{"num_hidden_layers": 15, "hidden_size": 64, "num_attention_heads": 2, "num_key_value_heads": 2, "head_dim": 32, "intermediate_size": 256, "vocab_size": 1213, "hidden_act": "gelu", "norm": "rmsnorm", "norm_place": "pre", "norm_eps": 1e-06, "positions": "rope", "rope_theta": 10000.0, "rope_fraction": 1.0, "qk_norm": true, "attn_scale": 0.222, "bias": "none", "tie_word_embeddings": false, "parallel_block": false, "extras": ["local attention windows", "value embeddings", "hashed n-gram embeddings", "learned residual scales", "skips across layers", "capped logits"], "init": "uniform", "init_std_qkv": 0.0736, "init_std_o": 0.0, "init_std_up": 0.0736, "init_std_down": 0.0, "optimizer": "adamw", "learning_rate": 0.0046, "beta1": 0.9, "beta2": 0.99, "weight_decay": 0.04, "lr_head": 0.007, "warmup_steps": 239, "schedule": "wsd", "decay_fraction": 0.313, "decay_shape": "sqrt", "final_lr_fraction": 0.0, "batch_tokens": 16384, "max_seq_len": 256, "doc_mask": true, "train_tokens": 119600000, "max_steps": 7300, "dataset": "wikipedia_en"}
Each number is 50 + 12 x the weight over the matrix's rms, rounded and kept within 0 to 99. Layers, rows and columns count from 0.

# layer 8 MLP down, 64x256, rms 0.278, rows 0-63, columns 0-31
44 42 58 36 54 44 64 49 32 42 59 71 55 41 62 56 25 58 52 43 44 44 67 48 27 69 56 42 48 44 56 56
42 58 50 50 66 49 54 38 55 39 29 45 33 53 58 47 56 55 39 55 57 65 55 51 44 48 72 36 33 67 41 41
50 50 52 53 52 57 74 56 56 34 38 47 58 52 48 23 43 38 50 44 48 36 23 34 49 44 24 43 52 56 78 61
52 45 64 51 74 47 52 46 64 54 48 56 61 59 68 24 63 48 70 30 51 30 45 65 53 67 53 44 63 58 73 54
41 61 62 63 41 51 36 49 48 38 57 31 48 51 51 38 16 52 40 34 40 69 33 42 54 58 48 44 43 70 43 56
52 31 55 60 61 54 35 38 36 47 37 54 52 63 34 58 39 36 56 56 62 35 44 50 47 48 66 61 78 39 49 56
37 46 35 44 67 74 43 57 69 58 63 67 51 43 49 49 68 54 36 50 46 41 55 38 48 56 63 68 39 62 57 62
48 49 43 74 30 45 50 51 39 41 63 48 47 33 89 47 73 38 41 24 33 59 60 62 50 51 41 56 43 32 38 65
49 49 28 72 49 54 22 48 59 40 23 49 47 45 49 33 46 52 53 53 31 44 31 24 57 43 58 57 54 51 76 60
54 23 43 56 65 34 55 47 52 57 44 64 65 50 22 36 33 46 40 42 44 51 51 67 84 56 41 41 72 58 51 48
45 67 55 66 28 54 52 60 14 39 48 58 66 32 58 27 57 58 29 59 59 62 47 38 28 45 62 42 55 47 61 54
43 54 27 40 54 43 43 64 55 58 58 31 64 53 42 50 61 45 70 53 47 51 65 45 53 65 59 49 41 66 67 57
34 34 75 37 52 72 62 41 66 48 47 60 32 53 64 46 35 49 49 45 38 50 72 65 62 48 43 55 69 30 58 47
39 27 54 76 31 62 36 38 51 71 83 36 42 33 41 60 31 48 58 56 50 60 50 48 42 22 51 45 46 22 46 33
43 44 69 42 54 59 33 45 22 62 62 63 42 50 43 46 52 47 29 42 56 52 57 54 71 36 42 44 55 37 41 39
77 59 54 47 62 15 52 37 52 58 65 43 44 47 41 54 50 41 46 53 46 45 44 69 59 67 60 45 23 56 61 52
55 55 64 33 52 36 60 47 72 47 45 48 52 57 68 43 44 64 43 67 60 53 52 62 59 46 57 47 32 50 23 38
48 42 62 62 52 64 26 18 46 61 37 40 29 26 50 56 34 58 56 56 40 51 38 28 52 64 70 40 56 68 40 37
39 55 63 53 35 54 61 48 55 59 49 50 57 48 55 36 39 54 56 55 56 53 81 55 58 43 56 80 58 51 48 54
39 46 58 49 45 69 45 42 46 49 46 56 64 63 53 76 55 55 43 31 50 41 56 49 66 03 38 53 34 62 62 73
68 50 34 46 41 24 43 58 44 26 25 48 58 61 61 43 58 47 36 38 30 45 63 36 57 55 41 64 52 53 67 58
49 55 44 40 44 49 56 43 35 52 47 66 45 58 43 57 77 63 38 72 64 67 64 46 47 44 68 46 60 49 51 48
60 63 49 39 45 42 57 48 43 45 51 50 56 44 55 40 54 75 72 45 63 21 51 52 74 52 19 32 42 65 51 59
50 54 32 50 38 45 46 40 56 51 21 56 59 26 66 47 37 51 38 66 33 42 56 47 32 40 71 55 59 50 55 55
53 33 47 55 49 23 36 68 54 56 52 51 38 71 43 60 70 56 48 45 58 22 47 61 44 62 40 68 65 55 57 43
58 51 32 57 50 55 39 39 27 58 54 50 35 30 38 65 36 71 69 66 34 64 36 46 57 65 31 66 11 50 65 50
47 54 61 70 63 50 59 50 73 41 17 71 63 32 75 44 55 55 49 44 46 45 43 74 49 51 45 19 56 60 57 47
46 51 52 54 42 62 41 46 41 42 67 58 47 42 41 58 50 16 68 47 43 26 71 53 57 42 32 57 25 29 41 67
44 42 55 41 33 41 47 50 60 47 56 40 53 46 54 51 44 44 62 44 51 48 17 56 48 30 50 47 47 48 44 51
45 50 63 61 56 64 35 61 51 46 73 64 57 54 61 30 55 43 52 62 51 57 60 51 51 84 49 52 54 34 42 56
46 54 30 53 55 51 55 48 58 47 46 44 43 55 63 44 39 54 43 52 34 53 56 53 51 63 45 57 51 45 69 51
50 55 64 41 56 47 38 53 63 53 51 40 34 58 46 35 56 61 61 26 46 56 43 47 41 31 51 41 35 62 44 52
57 49 53 49 48 57 39 39 65 62 47 41 49 71 48 39 51 61 54 70 54 52 38 57 40 36 65 61 53 36 45 58
71 62 53 41 72 57 51 45 62 65 55 39 51 56 58 35 62 35 50 64 36 63 53 54 58 47 41 43 61 63 58 63
35 43 45 31 40 67 66 63 56 64 47 90 62 58 33 27 54 43 19 63 56 53 46 46 70 33 58 37 16 57 57 60
33 65 51 54 76 54 49 50 64 55 69 47 41 58 52 26 43 57 24 48 59 50 62 69 48 64 62 45 39 60 43 52
45 47 49 45 48 53 63 40 54 42 50 60 76 56 42 51 62 41 47 71 53 45 46 43 43 57 57 45 52 74 55 43
48 63 45 47 56 60 58 57 68 38 49 65 54 65 43 43 55 59 36 74 50 62 51 45 40 67 68 54 48 58 27 58
52 37 48 48 48 44 55 52 54 45 54 52 45 52 35 41 63 40 37 50 65 59 56 42 32 62 71 24 69 54 44 42
48 62 33 59 54 53 49 52 53 48 51 44 49 51 74 53 53 44 30 52 35 46 56 42 50 63 54 37 50 74 49 70
37 48 43 52 25 36 53 65 68 36 56 46 51 46 56 55 47 38 67 61 66 39 48 55 31 61 40 69 60 38 48 51
45 60 29 32 48 34 54 66 46 33 55 52 44 39 68 52 23 50 43 31 62 54 70 34 42 47 21 53 67 44 53 34
55 80 56 57 58 55 59 55 57 51 87 37 50 55 57 49 29 53 48 48 55 47 31 31 41 65 53 35 58 60 41 61
48 61 36 44 34 36 61 43 69 68 49 62 51 58 51 55 43 33 74 45 52 41 64 61 38 51 31 58 41 45 54 54
59 55 45 42 33 61 41 58 48 44 52 34 63 40 61 57 55 53 49 33 57 45 67 56 49 40 38 66 55 62 46 77
65 33 32 32 49 54 66 55 43 44 57 52 53 47 54 46 63 59 50 50 48 62 67 38 60 44 58 51 33 43 47 42
68 47 49 74 69 29 64 69 37 56 59 57 61 42 56 42 33 47 49 48 40 53 40 68 60 46 79 71 38 65 35 56
45 72 67 79 34 40 58 62 39 68 62 28 48 43 70 56 59 45 38 64 47 45 65 51 75 54 65 46 12 27 54 37
55 46 56 27 58 51 41 72 89 63 44 75 55 43 64 64 58 66 51 57 40 50 49 36 37 57 52 56 62 71 65 51
42 49 50 44 59 42 55 48 40 56 47 51 40 51 43 57 52 45 40 59 57 31 49 60 50 48 61 52 66 57 58 58
52 52 40 34 74 42 39 49 60 41 48 59 36 37 52 25 51 37 42 59 59 22 56 26 68 57 64 46 59 41 56 29
64 53 40 36 50 57 56 19 42 55 59 53 48 46 74 32 80 50 58 40 42 47 52 55 46 53 47 50 57 58 41 50
64 48 51 50 61 47 68 63 42 41 28 57 53 42 29 43 34 50 37 59 57 49 50 58 44 50 31 40 69 88 39 46
54 48 63 43 52 38 42 46 32 44 64 36 62 48 62 29 70 48 61 68 45 58 51 44 35 44 43 32 47 55 72 14
35 46 66 37 43 57 60 50 49 59 50 50 55 40 31 50 41 43 55 74 40 48 51 34 58 60 42 43 42 39 49 43
56 57 50 52 30 55 51 50 46 55 52 62 52 53 69 51 66 47 49 62 46 64 43 33 41 37 60 60 58 35 62 50
19 49 49 29 42 58 55 46 36 39 51 53 50 42 28 51 55 57 77 42 30 54 51 38 48 50 51 35 63 38 48 28
37 59 55 42 53 33 43 40 63 36 49 56 57 54 45 50 63 49 53 50 58 40 45 38 46 65 50 51 42 44 44 52
49 56 54 56 66 67 44 54 65 59 24 56 25 55 57 56 52 54 56 48 46 43 52 47 65 46 40 29 52 61 50 54
42 52 31 60 61 42 50 45 61 41 50 54 40 78 76 44 58 68 50 45 36 46 46 49 74 41 66 52 50 54 59 51
61 60 31 48 48 63 46 50 41 40 52 35 62 37 46 63 52 63 49 61 50 59 38 56 27 72 54 45 56 34 32 72
71 44 44 68 68 44 43 55 51 59 57 47 49 36 61 60 56 61 54 50 39 25 41 45 47 46 34 40 17 63 47 50
35 55 58 61 62 38 50 44 41 55 48 68 45 66 56 73 42 49 43 35 42 40 55 46 37 43 40 62 53 62 42 51
49 73 72 28 68 66 20 61 60 49 41 42 56 45 81 45 61 84 35 39 63 68 38 48 50 59 58 43 37 58 71 62